Each number is 128 + 32 x the weight over the matrix's rms, rounded and kept within 0 to 255. Layers, rows and columns count from 0.

# layer 2 MLP up, 768x192, rms 0.242, rows 88-140, columns 0-63
[[112 142  95 124 149 159  27 194 123  79 165 157 169 115 123 152 105 104 160 137  55 109 141 123 123 123 111 137 128  89 108 109 145  74 134 146 157 185 128  84  71 123 136 168 119  81 156  93 112 190  94 147 152 155 118  84 118  71 174 195 156 192 115  93]
 [107  99 129 114  81 172 144 121 143 106  48 105 133 129 128 141 142 149 131 166 145 159 145  55 126 123 160 124 151 146  95 145 180 179 180 110 132 127 126 151 103 131 138 109 122 136 106 130 106 127  99 129 151 165 118 160 134  88 222 187 136 115 161  26]
 [190 126 131  99  88 130 160  91  90 108 113 106  66 114  96 137 106 173  83 122 126 140 160 107 149 135 165 202 159 110 119  59 146 118 177 180 104 185 150 100 137 190 114  58 134  82 150 134  93 119 102  94 136 126  53  43 124 207  78 149 119 135 151 129]
 [160 143 143 186 149 115  71 120 198 134 123 145 206 133 154 191 110 147 119 182 115 100  96  92 122 105  63 201 124  84 111  87 140 118 179 113 178 118 146 153 154 101 175 162 101  93 110  85 111 177 104 149 127 147 104 143  97 138 123 139  87  93 135 150]
 [134 138  97 114 115 129 169 135 223 105 102 130  54 141 101 132 105 130 101 152 135 164 147 181  68 144 108 136 166  94 137 157 134 144  67 128 134  88 142 146 187 115 101 120  71 145 183 137 114 112 137 170 147  88 167 147 106 137 109  93  70 125  97 127]
 [136 185  68 160 143 160 128 139 119 128  84 154  89 157 133 156 175 111 147 145 101 132 104 183 143 210 149 146 107 100 146 134 148 148 109 170 122  76 143 117 149 134  97 118 147  60  99  89 159 108 111 107  97 126 129 179 160 206 176 173 149 112  75 131]
 [155 143 132 149 115 138 105 191 100 139  95 108 133 153 135 177  90  93  81 144  90 140 101 161  95 127 111 188 188 113 151 157 193 182 122  89  92 140 147 133 172 166 177  91 166  89 108 141 102 126 128 111  94 138 108 109 210  74 162 111 132 128 111  81]
 [164 119  90  88 115  92 115 191  97 162 106  80 153  87 141  99 201 106  94 113 129 118 153 101  94 126 116 170 106 147 127 118  81 132  88 128 118 136 138 165 137 138 160 152 175 119 156 132  87 103 152 156 239 151 109 173 194 123 124 111 120 153 104  88]
 [130 174 142 186 111 165 198 150 109 121 115 144  99  53 169 142 197 111 112 136 118  75 161  85 102  74 160 112 137 147 128  88 111 114 124 127 107 143  74 164 126 150 136 134 131 117 153 114 125 138 139 109 131 149 130 135  97 141 127 165 105 135 100 116]
 [165 103 185 116 152  94 134 138 159 132  96 129 137 130 120 140 158 134 117 186 155 156 125  75 173 114 157 150 135 110  16  72 150 110 121 138  84  94 153  85 147 123 129 133 128 122 125 133  92 128 126 107 111 107 152 167 141  91 141 145 151  94 139 116]
 [143 156  85 113 124  87 153 151 128 105 136 153  98 125 168 134 158 111 169 107 155 151 143 115 108 137 118 132  95  73  86 164 163 129 133 121 132 161  97  72 107 208 183 123 129  87 107 128 136  77 149 100 154  78  99 124  60  39 131 171 111 138 129 149]
 [123 148 141  89 108 113 108 130 104 180 137  86 125  61 160  99  80  83  69 118 120 148 116 127 143 118 133  77 180 169 121 163  81 107 119  55  96 126 122  68 128 159 118 140 158 122  86 131 101 117 104 143 102 230 184 164 132 153 130  68 128 148 133 158]
 [146  88 163 120 199 184 122 162  96 100 106 106 120 116 133 148 168 159 121  93 128 152 158 133 134 129 145 171 120 150 193 111 116  69 103 140  60 126 113  99 149 127 153  78 110  92 182 110 136 173  54 130  79 157 111  50 175 112  85 157 134 136 148 143]
 [ 98 123 118 137 126 124 133 178 107 119 119 139 137 122  87 109  98 116 154 144  91 119 104 130 126 200 161  78 155 194 111 191 153 120 171 157 115 135 152  98 108 153 129 171 162 125  86 127  63 119 147 156 125 138 113 126 191 146  74 133 162 127 121 132]
 [ 98 130 136 150 136  78 110 155 171 147 152  81 123 103  95 149 110 136 121 143 126 143 135 114 167 125  64  73 118 102 107 183 151 157 132 144 108 102 159 104 204 140 107 145 106 149 111 108 100 144 151 115 131 113 126 127 102  85 143 136 114  92 138  74]
 [156 127 174 113 113 136 104 129 120 136 149 161  92  99  73 165 149 124  32  98 121 143 166 112 109 115 136 182 137 157 145 125 106  77 192 154  93  77 151 125 176 142  73 176 123 137 118 162  87 183 114 155 123 115  97  99 163 150  84 122 123  87  83 152]
 [116 110 112 146  96 110  92 154 104 179 126 125 216 107 170 171 117 156 118 179 162  81 111 172 118 173 166 131 133 184 130 110 110 173 131 142  99 170 164  78 132 167 116 108 144 194 142 115 146 108 145 168  88 139  94 106 118 132  54 107  37  79 135 139]
 [173 117 131  82 125 128 147 198 103 128 121 133 172 122 125 127 102 127 109 153 144 102 117 141 114  25 143 119  90 138 142  86  69 120 100 118  94 103 116 147 106 150 112 104 171 108  89 128 134  96 155 108 219 125 113  96 101 102 136 112 117 111 130 157]
 [146 147 137 160  99 187 111  97  95  92 146  71 147  96 144 123 125 120 128 117 151  88 114 121 128  95 151 178 162 110  68 109 201 149 129 172 112 151 138 143 155 108 104 145 128 109  82 145 199  91 149 177  60 159 143 117 122 145 123 153 150 167 158 101]
 [121 106 151 123 128  75 119 190 111 139 171 115 120  78  83 125  87  57 117 147 116 108 113 115 102  91 115 185 107 138 117 119 102 195 154 129  82 108 187 130 153 142 139 175 113 157  52  78 103 158 138 163 112  92 120  78 128  56 129 136 166 162  96 127]
 [140 155  76 102 125 157 159 116 181 118  98 176 128 131 132 138 115 200 146 149  89  99 117 129 120 162 162 138 154 143 142 145 169 122  63 130  99 150 153 126 111 141 150 128 121 123  83 160 141 124 139 104  84 130 133  69  87 104 169 112 104  73 115  98]
 [129  92 117 128  87 171 129 138 168 143 123 136 134 118 143 214  61 221 159 112 180 188 127 205  96 128 166 140 129 104 144 104 136 145 120  95 136 154 131 162 127 174 127 122 145 137  81 144  96 130  93  44 161 146 137  91 140  59 135 112 142 112 115 106]
 [132 158 143 110 126 167 164 152 120  45 153 116 160 172 205 107 172 164 172 163  96 100  96 172  97  53 180 134 138 127 139  96 102 166  99 165  85  79 142 125 160 114  87 157 154 133 136  70 177 153 112 161 110 127 158 106 139  39 102 147 135 124 101 159]
 [111 170 128  70 197 179 101 132 125 156 153 105 176  90 154  89 105  91 108 101 120 146 101  60 127  83 116  83 115 119 176 165  77  87 166 142  79 126 118 114 138 115 107 149  72 165 150 168 161  54  62 154 165 116 119 124 104 133 131 171 140 134 137 120]
 [118 120 114 124 130 143 126 157  73  83 161 133 107 139 118  89 103 171 154 106 103  84 116 147 106  87 200  74 193 152 160 180 129  90 149 111  81 146 146 153  79 114 105 132 126 105 114 100 161 116 156 205 173  58 178 157 209 192 169 101 135 170 204 102]
 [ 92 155 147 145  98  90 131 170 116 146 109 120 121 106 119 109 174 122 126  86  44 113  76 127 123 138 120 148 103 133 100 176 139  84 144 100 163  97 170 114 160 112 176 103  91 114 224 133 154 165 116 140 134 112 172 119  88  99 123 119  70 103 117 149]
 [133 110 123 100 188 177 147  92 124  64 112  77 118  99 113  78 189  93 166 162 160 135 129 117  93 101 116 119 150 159 139 110 109 111 117 169 126 129 105 188 177 129 111 168 140 180 127  99  62 107 102 148 169  83 140 157 124  70 111 134  81  91 132 124]
 [105 121 164 128  40 189 157 104 140 186 150 131 154 126 125 167 119 143  90 119 117  74 144  71 169 131 129 162 116 119 167 135  93  78 113 159 130  71 161  80 107 159 163 108  62 110  89  93  80 105  85  88 123 176 115 114  78 146 121 115 161 127 137 140]
 [105 138  86 179  46  94  88 166 116 128  77 138  86 120 230 132 133 121 157 178 136 138 154 122 179 114  92  98  88 158 104 106 122  56  97 123 165  83 118 153 163 202 122 124  89 116 119 164 134 141 119  98 177 116 180 160 103 140 144  99 133  88 124  81]
 [131 120 134 123 106 160 130 147 135 178  95 107 163  75 112 152 129 117 148 139 114 119 104 142 105 118 115 147 131 132  84 142  82 138 112 102 120 111 141 166  91 123  58 164  96 117 101 150  79 120  88 111  90 183  95 151 166 124 111 149 164 137 109 161]
 [107 150 195  62 117 131 160 113 127  75 115 196 170 129  54  89 113 121 166 115  91 160 195 121 132 104 151 130  91 131  25 114 112 166  84 144 116  88 113 137 105 114  93 137  56 143  73 178 126 140 176 165  96 112 143 168 100 144 130 132  95 114  74 110]
 [115 120  97 108  67 112 141 172 134 123  78  82 109 103 187 187 129  87 139 188 149 101 103 132 158 145  80 177  99  52 112 129 181 180 119  96 144 142 154 128 112 164 177 140  91  87 136  76 136 165  77 151 138 143 123 154  83 123 117 137 157 146 131  70]
 [171 122 139 191  82  95 194 113 110 138 140 134 167 109 120 111 118 180 107 137 152 115 115 158 145 157 110 145 127 141 150  96 130 120 138  75 150 123 198 115 134 103 100 141 128 143 130 142 108 140  95 123 149  75 156 149 169 123 100  91 117 104 165  71]
 [129 110 125 153  73  89 193 182  80  69 115 138 175  63 108  90 126 185 178 118 101 133 125 112 122 155 167 157 117 123 120  98 132  73 139  86 116 122 143 139 113  77 108  98 109 134 124 146 114 114 148 110 109 127  54 146 169 104 135 185 149 214 141 159]
 [182  88 202  68 101  84 166 182 175 139 164  59 113  96 155  97 125 133 128 100 134  87 120 148 162 138  92 114 114 100 102 145 164  79 112 150 151 140 197 153 142 114 117 173  87 127 112 164 119 139  75 109 111 109 140  98 168 145 110 159 164 164 165  44]
 [143  96 149 132 154 118 137 155 188 128 162 122 134  56 102 151 136 150 111 138 123 104 116 121 130  60  89 141 107 119 116 129 166 152  75 119  90  93 121 184 138 136  88 127 106 112  60 117 122 138 172 186  68 110 183 107  66  98 141 121 158 105 137 194]
 [143  68 168 114 100 161 155 184 155  99 114 127 165 120 151  65  67 154 136 132 169 100 148  83 156 131 138 171 137  82 111 173  48 164 109 126 135 182 126  74 107 139 113 119 128 133  89 164 151 141 125 129 128 167  44  72  73 107 101 147  65 127  87 130]
 [ 98  84  76 147  99 120 143  82  75 104 116 113 110  27 177 115  93 150 144  86 131 140 124 114 126 153 121 103 186 147 121 165 120 137 125 166 143 118 179 140 112 129 147 125  98 114 131 113 124 107 122 144 119 161 149 120 141 155 112 144  82 107 142 130]
 [ 87 180 132 164 101 126  33  79 117  77 172 209 197 100 140 104  82  89 172  93 123 214 126 137 116 110 121 132  94 148  87 130 137 111  78 152 140 139 109  97 152 100 145  69 110 200 150 132 144 166 134 138 132 147  83 137 143 174  55 109  91 135  99  83]
 [176 155 108 230  77 159 167 136 144 104  93 121 133 153 133 152 132 113 151 153 105 152 128 134 153 174 141 158  81 179 133  76 145 149 138 147  93 149 157 173 183  83 127 174 139 149 149 126 109 155 177 155  70 147 163 124 147 154  96 161  79  76 138 137]
 [ 94 125 112 160  97  68  95 142 133  76 109 103 107 113  88 137 125 101  55  90 157 185 113  93 183 102 146 142 103 144 143 100 149 135 148 124 165 168 154 101 115 106 147 118 154 197 185 124 102 140 138 128 171 112 143 118 167 142 128 103 134 116 110  76]
 [112 111 112 111 120 149 105 199 115 159 155 200 170 147 103 122 118 122 130 147  89 139 115  98 162  20 137 180 134 112  93  91 122 133 141 138 127 133 178  97 133 116 108 129 121 110  83  84 130 173 179  90 116 139  99 172 183 173  87  96  92  87 133 141]
 [ 58 149 103 158 122 115  99 156 157 122  83 134 130 105 139 182  70 148 148 106 140 106  71  97 137 134 136 150  95 152 117 113 198 107 134 161 161 128 126 198  83 155 105 138 124 161 127 153 132 104 142 125 159 107 115 119 162 105  81 129 130  94 106 175]
 [145  91  84 147  95 139 154 143 138 133  57 138 135 136  95 156 117 135 123 119 131  81 137 117 164 147 164 171 111 136  84  81  91  75 120 138 166  83 179 127 125 120 135 152 110 141 130  78 165 133 149  89 148 156 145 117 127  81 159  97 190 166 112 128]
 [115 220 145 182 127 195 143 130 169 149 180  83 159 173 112  99 168 117 134 119 162 135 113 162 135 154 161 150 159  46  99 120 142  80 140 126 121 165 192 125  64 136 109 112 119 141 208  91  93 148  49 164  92 144 128 117  67 109 145 119  81 100 113 141]
 [ 97 139  88  18 115 113  82 136 109  77 124 150 115 103 163 115 105  92 141 133 106 182 177 194 128  96  85 125 177 144 209  56 168 144 151 103  90 109  92 109 142 151 158 113 111 139 132 127 104 182 167 196 130  80 109 150 136  91 132  91 128  89 129 125]
 [122  86 160  84  79 145 105 169 182 161 142  99 179  87  94 116  89 136  95  82 167 125 166 124 114  85 164 122 156 140 163 117 174  93 163  99  62 135 180 124 100 141 161 145 187  83 124 121 179  96 135 117 168 139 122 121 152 194  82 188 139 136 140 110]
 [142 100 105 139 160 130 111 119 147  75  84 110 107  94 124 112 179 110  99 165  63  73 147  57 132 141 103 172  81 131 125  84 175 164 118 180 187 121 182 138  75 118  62 147 107 124 151 117 115 168 138 109  51  27 148 107 149  49 108 228 144 195 110 106]
 [151 114 164 189 154  99 109  97  91 138 141 127 189 122  65  99  98 131 136 173  80 112  93 143  95 106 104 115  79 107 120 114 134 148  93 138 137  77 109 154 157 145 111 126 178 176  95 109 183 159 121 116 125 161 115 104 102 125 110 127 153 172  94 151]
 [112 148 172  99 127 188 101 220 129 132 145 133 121 132 126 132 127 102  83 122 123 101 158 143 141 140  72  79 117 136 157  97 125 130 172 109 136 146 168 136 131  83 181 133 131 159 127 189 151 116 141 117 132 146  97  56 132 103  98 118 142  73 108  70]
 [134 148 179  80 115 133 130 119 117 117 138 212 151  67  81  57 127 118 117 123 148 137  88 218 106 137 178 133 123 122  74 101 130 104 172 136 112 167  85 202 129 180  80 121 145 129 182 136 102 138 132 142 110  77 167 131 115 104  85 104 118  81  93 152]
 [139 102 142  49  90  99 102 146 128 119 128 142 118 121  85  59 117 120 136 147  73 148 132  49 136 115 145 126 131 110 127 158 144 175 146  80 134  80 142 163 141 156 109 110 100  95 110 100 119 112 110 128 133 148 112 152 119 185 180 107 145 114 116 107]
 [160 118 111 125 160 117  84 118  93 107 137 140 187 138  79 187 154 123 135 113 126 145 150 157 137  82 141  83  72 154 123 173 158  91 110 132  70 129 108 117 115 172 132 156 131 147 155 148 132 137 137 149 138 107 121  66 116  94 112 152 124 118 107 112]]
# layer 2 MLP down (transposed), 768x192, rms 0.0834, rows 88-139, columns 0-63
[[146 102  73  65 127 175 106 138 144  84  80 162 133  80 132 132 122 166 169 124 131  88 136  90 144 139 163 188  67  99  80 109  87 130 156 137 145 141 130 114  64 123 148 168 133 115 131  92 160 105 157  91 135 159  44 115 149  86 166  95 104 174 158 146]
 [ 97  92  61 105 102 107 136  99 140 119 122 126 133 132 134 129 141 114  90  84 189 151 114 120 131  86 101 111 134 158 123 100 117 127  67 155 134 178 146 144 141  84 113 123 113 175 141 141 141 143 100 130 119 101 173  84 139 120 165 165  85 146 150 107]
 [166  96 117 158 174 130  96 109 153 167  89 126 131 119 139 129 105 153 139  95 108  82 180 155 124 105 176 151 114 132  87 100 144 150 196 123 113  65  56 148 126 206 112 136 140  75 131 120 106 125 147 112 165  86 109 164 104 168  97 164 143 106  93 147]
 [109 121 131 158 113 137 145 104  58 106 195  39 126 187 116  98 119 120 117  93 174 181 144 158 107 119 143 174 166 141 158  62  94 180 135 157 112  90 123 113 115 132 108  73 140 164 145  91 145  88 107 119 107 116 120 123 152 127 121 144 144 122  71 127]
 [ 66  76 139 108 127 168 146 143 218 127  85 120 131 117 174 136 162 130 134 139 133 126 165  97 111 145 111  96 203 149 177 131  80 134 186 146 183 148 126 155 201 142  98 178 146  99  82 189 160  83 190 135 147 106 123 147  80  89 110 167  98 163 114 196]
 [ 82 117 130  93 115 112  68 173 147 156 118  86  97 176 146 167 134 140 146 125  60 121 103 182 111 162 172 101 136 131 116 147  97 166 140 108 128 119 125 147 115 135  95 136 166 163  86 172 114 166 169 169 135  95 146 180 166 142 133 154 106  75 140 136]
 [145 125 108 145 140 108 103 122 139 158 128 152 159 143 121 105 128 171 101 159  98 119 153  95 130 109 174 130 123  98 175 152 182 128 110 161 199 130  98 136 147 136 152 110  86 175 136  98 180  74 135 100 148 101 119 161  93 150 183 102 112 139 157  50]
 [ 72 109 124 137  70  97  72  64 170 142  58  86 105 147 142 141 154 136 144 187 167 169  51 138 188 159 169 133 129  87 162  95 113 203 139 112 106 123  97 179  94 127  99 101 122 163 139 114 112 162 120  89 130 108 154 128  90 135  68 159 123 149 146 112]
 [162 115 116 111 129  76 142 135 171 171 162 167 122 131 163 130 110 163  99  55 108 101  94 116 180 140 108 123 117  98 148  92 110 169 104 123  78 129 144 109 126  55 112  97  88  92 103 147 117 177 174  96 117 153 106 127 126  89 124 173  82 166 189 195]
 [177 112 156 134  32  77 125 167 132 168  93 129 104 152 163 143 146 135 117 108 183 108 163 104 117  56 195  91 175 118  56 103 166  92 141 115 132 156 152 124 177 180 147 137 103 130 119 112 130 100 155 142 120 149 126 117  88  82 142 147 140 126 217 169]
 [158 120 100 123 150  92 157 116 143 117 148 138 131 155 120 207 145 166 148 148 164 180 152 107 139 173 149 109 213 136 144 116  85 155 145 103  90 105 115  80  97 112 158 117 147 150  41  64 184 111 114 106 144 103 124  62 103 136 116 170 119 119 126 183]
 [154  96 131 121  97  96 168 167 114 142  90 169 167 149 120 114 183 141 175 196 132 141  94 163 134 100 135 153 139 175 137 131 113 155 121 122 158  95  98 162 102 148 112 174  90 103 140 126 105 106  76 204 159 128 107 160 106 150 162 126 115 146 137 107]
 [118 104 117 145 120 110 110 103 101 152 135 102 154  81 162  99 169 178 146 147 132 113 107  92 142 183 157 116 205 130 138 122 123 202 141 173 173  54 157 116 114  67 167 127 126 161 124 113  97 158 156 163 152 106 151 200 126 114 109 135 139 169 186 137]
 [114 155 135 190 114 156 100 163 118 125 122 191 130  85  89 157 128 172 123 114 225 158 140 106  77 149 133  89 173 123 144 149  87 147 116  84  71  58 139 195  74  72 108 155 132 139 146 120 125 119  60  52 118 119 133 102 117  86 141 171 132 102 132 112]
 [ 42 156  88 132 131  58 156 106 163 106 158 113 136 154 140 133 162 174 112 169 182 165  52 134 123  66 101 101 139 125 159 134 126 103 200 108 150 160  98 117 117 107 126 122 111 140 155 114 184 119 129 139 188 177 120 138  72 130 137 112 104 153 141  73]
 [116 155 124 123 118 109 134 119 101 152 194 133 100 146 137 116 110 181 134 124 141 106 144  71 132 119 158  69 134 103 129 175 158  92 107 176 152 146 104 193  94 132  94 125 132 111  91 160 127  91 131  91 166 136 114 118 143 148 107 104 135 131 114 170]
 [140 126 125 153 101 180  94 141 104 135  90 107 112  68 134 167 125 142 131 164 184 109 119  94  87 133 127  90  48  81 207 162  74 148 113 123 138 145 112  76  80 167 166 157 140  92 180 112 132 119 120  57 130 120 151 172 167  61 109 105  82 138 209 161]
 [ 98 130 107 107 126 116 102  87 141  81 158 138 163  91 151 142 100 127 105 170 111 167 141 197 166 109 171 139 129 128 160 174 128 130 113 146 230  89 168  97 153 150 101 125 108  93 173 126 177 147 127 126 115 122 135 127 166  52 105 192 110 111 164 163]
 [112 151 151 194  97 146 156 173 207  99 173 135 130 106 109  81 130 115 130 112 111 204 112  52 102 129 126 178 122 142 172  73  84 120 131  68 166  59  50 161 130 104  73 180 140 163  36 130 207  69 158 148 116 145 123  64  48 117 106 180 137 105 142 165]
 [167 178 124 191  85  98 112 113 123 111  99 121  96 138 210 126 106  63 172 161  97 174 128 142 121 170 151 113 117 125  72 151 166 108 131 134 174 105 139  49 100  93 163 165 118 216 127 106 121 144  93 101 159  88 118  98 174 122 126 159 130 108 175 166]
 [ 90 121 169  86 164 186 162  81 136 162 168  91 116 118 140 121 119 127  98 105 145 116 173 148 167 143  96  36 135 115 150 119  72 179 145 166 160 127 118 140 141 110 125 108 139 100 110 166 131 197 140 108 122 125 165 124 127 115 141 135 119 156 169 118]
 [141  96  95 115 169  89 111 121 154 118 149 162  77 122 158 140 144 108 188 145 110 116  90 111 106 175 110  76 142 116 184 168 152  87 118 124 158 127  98  75 173  52 123 138 113 152 214  97 146 141 131 153 124 188 139 108 120 101  95 148 127 127 118 129]
 [112 131  73 152  87  92 136 138 161  73 101  81  71 104 121 125 189 123 170 109 159 154  87  98 106 157 172 181 150 165 122 148  64 106 110 106 130 137 114 103 137 177  85 150 126 118  82 160 168  86 108 134 159 104 220 127 151 179 108 117 136  89  88 158]
 [ 97 116 126 155 111 156 111  91 179  79  71 103 170 152 114 101 124  80 104  94 111 153 109 107 102  81 188  79 127 138 151  95 169 139  92 140 163 125 117 122 138  70 149 155 107 127 165 143  83 133  85 110 153 128 141  73 176 144 133 166 108 110 125 200]
 [127  83 123  93 137 122 180 121 141 109 167 115 179 140 107 163  83 132 183  53  37 150 108 124 112 127 153  66 129  90 123 202 162 164  56 187 152 126  99 166 132 165 182 112 154 118 156 119  99 155 151 142 115  96 118 118 154 108 129 145 130 187  73 123]
 [112 136 165 145 102 120 140 155 106 157  95  78 131 151 102 125 127 107 101 114  84 120 119 212 136 125 117 105 101 159  96  93 134  87 126 113 196 121 128 155 128 114 174 126 180 156  87  76 154 101 149 136  82  59 158 150 111 165 166 146  98 143 125  84]
 [147 122 103 129 150 135 112  74 117 130 128 144 104 120 101  60 163  89 201 119 120 133 116 108  91 110  88 129 129 184 125 156 135 146 154 113 149  88  77  99 122  97 138 117 120 174 135 160 121 133 100 157 110  94 127 161 128 117  84 131  62  78 146 130]
 [156 189 193 133 137 152 130 128 159 129  85 124  89 155 134 131 106 153 193 100 131 198  87 135 141 152 146 160 115 104 101 147 166 124 109 119 151 122 111 108 132 144 167 155 125 106 102 121  79  84 144  84  87  69 134 121 143 115 112 134 124 128  88 108]
 [ 60 140 133 150 148 163 184 147 150 104 148  88 115 122 137 115  85 114 143 121 132 174 144 146 172 168 116 119 160  76 136  98  99 103 163 146 105 168 109 104  91  70 124 146  65 138 120 107 168 117  93  86 130 153 170 127 102 136 185 107 144 119 116 128]
 [115 118 111 125 140 133  81 193 156 121 130 116 102 120 136 128 140 137 114 103 198 144 138  98 114 135  78 172 103 116 104 111  76 187 145 190 156 108 142  70  95 156  60 111 106 123  90 111 156 149 139 138 150 121 125 128 147 160 187 124 109 220 135 167]
 [101 147  99 163  84 135 194 185 112 141 104 168 136 171 113 125  99 146 111 137 121 143  79 124 163  83 112  68 164 114  77 135 143 114 202 139 101 129 149  88 115  60 134 175 142 108 153  84 176 104 163 106 138 186 164 184  72 159 110 126 107 145 105 102]
 [177 142 138  82  84 173  80 179 204 116 135 127  11 162 126 141 157  53 147 163 156 102 194 145  88  91  39 143 154 197 113 133 115 185  77 167 141  85 121 101  96 156 158 122 134  97 117 124 219 134  28 129 127  83 133 101 138 193 109 126 176 135 148  79]
 [121  92 153 101 134 161 118 161 185  98 146  54 166 164 168 129 138 145  88 176 159 180 118 117 161 127 137  79 113  62 150 179 119 133 149  66 134 166  69  88 103 103  68 168 129 139 173 118 106 100  77 131 118 119 122 146 111  71 116 187 133 129 101 123]
 [188 142 182 100  66 137 185 129 146 132 113 155 102 143 178  88 147 174 100 141 129 136 114 110 123 142 101 137 105  93  53 157 140 160 103 131 124 132 121  71 175 143 117 114 107 116 207 151  94 143 151 100  77 176  91  97 105  84 162 123 111  96 144 158]
 [118 121 141 187  97 135 168 147 168 127  87 106 138 140 171 112 116 125 160 116 124 120 118 130 143  63 139 134  64 164 119 147 224 167 163 164 134 121 135 107 167 174 185 102  30 142 150 172 130  79 126  96 150 115 104  77 179 113 150 119 141  94 152 140]
 [ 84 113 130 186 157 155 163 136 141 128 130 128 105 111  68 172 183 129 145 110 156 108  91  98 138 102  75  88 152 118 136 134 121 110 125 135 141 132 116 163 149 131  98 114 231 116  91 115 148 143  82  71 188 137 189 150 115 136  67 166 175 143 179 132]
 [175  72 127 107  85 134 225 115 158 231  85 123 177 179 186 147  96 122 130 130 142 118 101  66 133  92 163 159 130 172 155 106  83 110  65 110  98 121 110 128 111 112  75 133 123 180  75 116 134 119 134 155 110 111 119  66 144 141 178 103  66 108 156 113]
 [111  94 170 181 100  94 144 124 184 111 152  99 169 119 138 130 129 148 153 147 132 168 139 141 112  98  99 104 204 133 114 127 135 136  43  55 152 109  91 119  74  88 158  91 149 109  74 169 131 163 107  90 169 137 106  56 129  85 105 182 126 137 124 117]
 [141 129  93 130  96  81 112 100 113 130 125  96  89  95 145  69 148 117 131 102 153 117 131 164 150  86 108 104 131 154  46 183  76 163 148 138  88 160  77 130 156 139 151 170 100 155 123  98 118 152 114 107 138  76 191 106 126 117  97 137 145  82 132 109]
 [163  76 108 114 127  80 116 131 163 106  30 113 136  87 100 119 132 141 129 132 134 100 122 109 145 175 140 114 144  88 172 152 175 122 127 154 104 138  93 130 150 127 180 106 129 102 121 180  70 190 171 124 189 108 132 144 140 185  90 173  84 166  97 134]
 [130 155 132 150 123 115 106 160 131 127 166 105 146 134 136 125 127 153  94 132 101 124 163 128 119 115  57 164 139 121 105 185 170 137 158 149 175 179 130 125 175 131 122 117 138 115 121 101 112 100 102 134 177 134 122 126 134 144 156 167  96 141 101 107]
 [164 126 159 181 110 130 104 145  83  87 136 127 174 117  87 102 113 122 107 172 160 191 124 220 107 154  83 118 109 130 118 136 172 114 141 102  99 114  64 167  80 129 101 115 193 146 125 108 151 158  87 134 147  90  46 169 110  96  82 164 128 157 191 103]
 [113 119 123 106 119 125 138 121 141 109 130 164 150 116 140 105 140 181 112 151  70 101 123 152  85 134 111  71 149 173 126 153  98  47 190  84 152  77  76 127  97 200 128 133 119 122  92 125 148  99 126 184 135 139 122 156 134 155 119 103 105 207 140 175]
 [153 123 147  96 143 113  91 151 134 156 134 159 119  82 162 121 162 102 134 113 127  56 198 114 123 155 107 145  93 122  96 103 113 151 181  82 126 171 188 181 131 157 142  94 110 143 130 100 134  92 168 128  67 109 163  90 163 139 111 149 161  57 109  71]
 [112 131 126 138 189 179 142  42 101 157  86 155 149 121  99 153 150 138  86  95 147  85 174 137  89 171 131 138 177  87 165 141  92  86 112 121  97 124  73 172 142 156 180 193 190 158 137  64 133 150 185 198 192 145 146 160 161 124 147 169 150 130 163 115]
 [153 159 159 120 129 136 104 151 123  67  94  74  88 129  95 124  98  70 123 127  75  96 103  82  77 117 197 105 113 119 146 110  90 131 134  88 142 196  76 179 141 144 162 163 135 132 114 144  69 114 131  77 129 101 162 132  90 138 172 146 127 101 125 146]
 [112 115  65  67 121 122  83 128 144 144 121  88 110  97 145 114 108 116  66 142  85 124 165 130 135 136 173 106 171 142  91 166  56 156 156  59 112  88 107 183 130  95 173 145 170 162  69  82 143 110 142 176 118 121 176 141 162  64 115 126 141 152 172 135]
 [ 83 108 133 179 165 158 172 180 170 131  98  96 120 199  91 126 199  93 100 118  90  90 142  87 149 116 109 103 171 105 120 111 194 110 124  90 221  63 119 124 102 162 111 152 152 140 112 126 160 174 174  73  76  57 147 120  74 160  97 213 219 113  22 209]
 [131 102  62  69  97 122 135 160  86 108  98 105 151 136  80  87 143 147 133 143  86 117  81  93 139  92  93  62 165 113 137 182 107 110 129 120 156 130 112 115 172 185  90  92 148 123 123 151 184 138  56 173 156 113 136  99 112  88 113 158  92  68 158 137]
 [ 85 181 200  89  82 137 116 115 107 121 183  71  92 147 121 126 179 150  76 154 139 117  86 149  93 108 173 174 151 107 124  81 132 125 143  94 143 116 138 101 150 117 122 105 103 128 121 160 117 121 118 190 179 148 106  98 178 160 181 146 125  75 187 152]
 [106 150 107 135 101 152  95 146 144 176 123 153 124 121 139 132 171 112 108 135 167 181 116 137 141 149 125  57 175  77 159 157  64 104  72 145 149 108 111 190 159 146 130 135 145 107  85 160 146 165 112  98 169 107  86 105 175 107 101 141 118 110 110 151]
 [133 123  97 141 163  99 125  97  99 148  91  78  77 124 124 150 153 115 121  84 172 155 154 106 101 106 107 124 213 113 102 132 115  84 142 109 150 175  92 134 107 117 162 161 125 114 142  70 153 117  49 117 210 132 173  62  98 143 160 123 123 151 118 108]]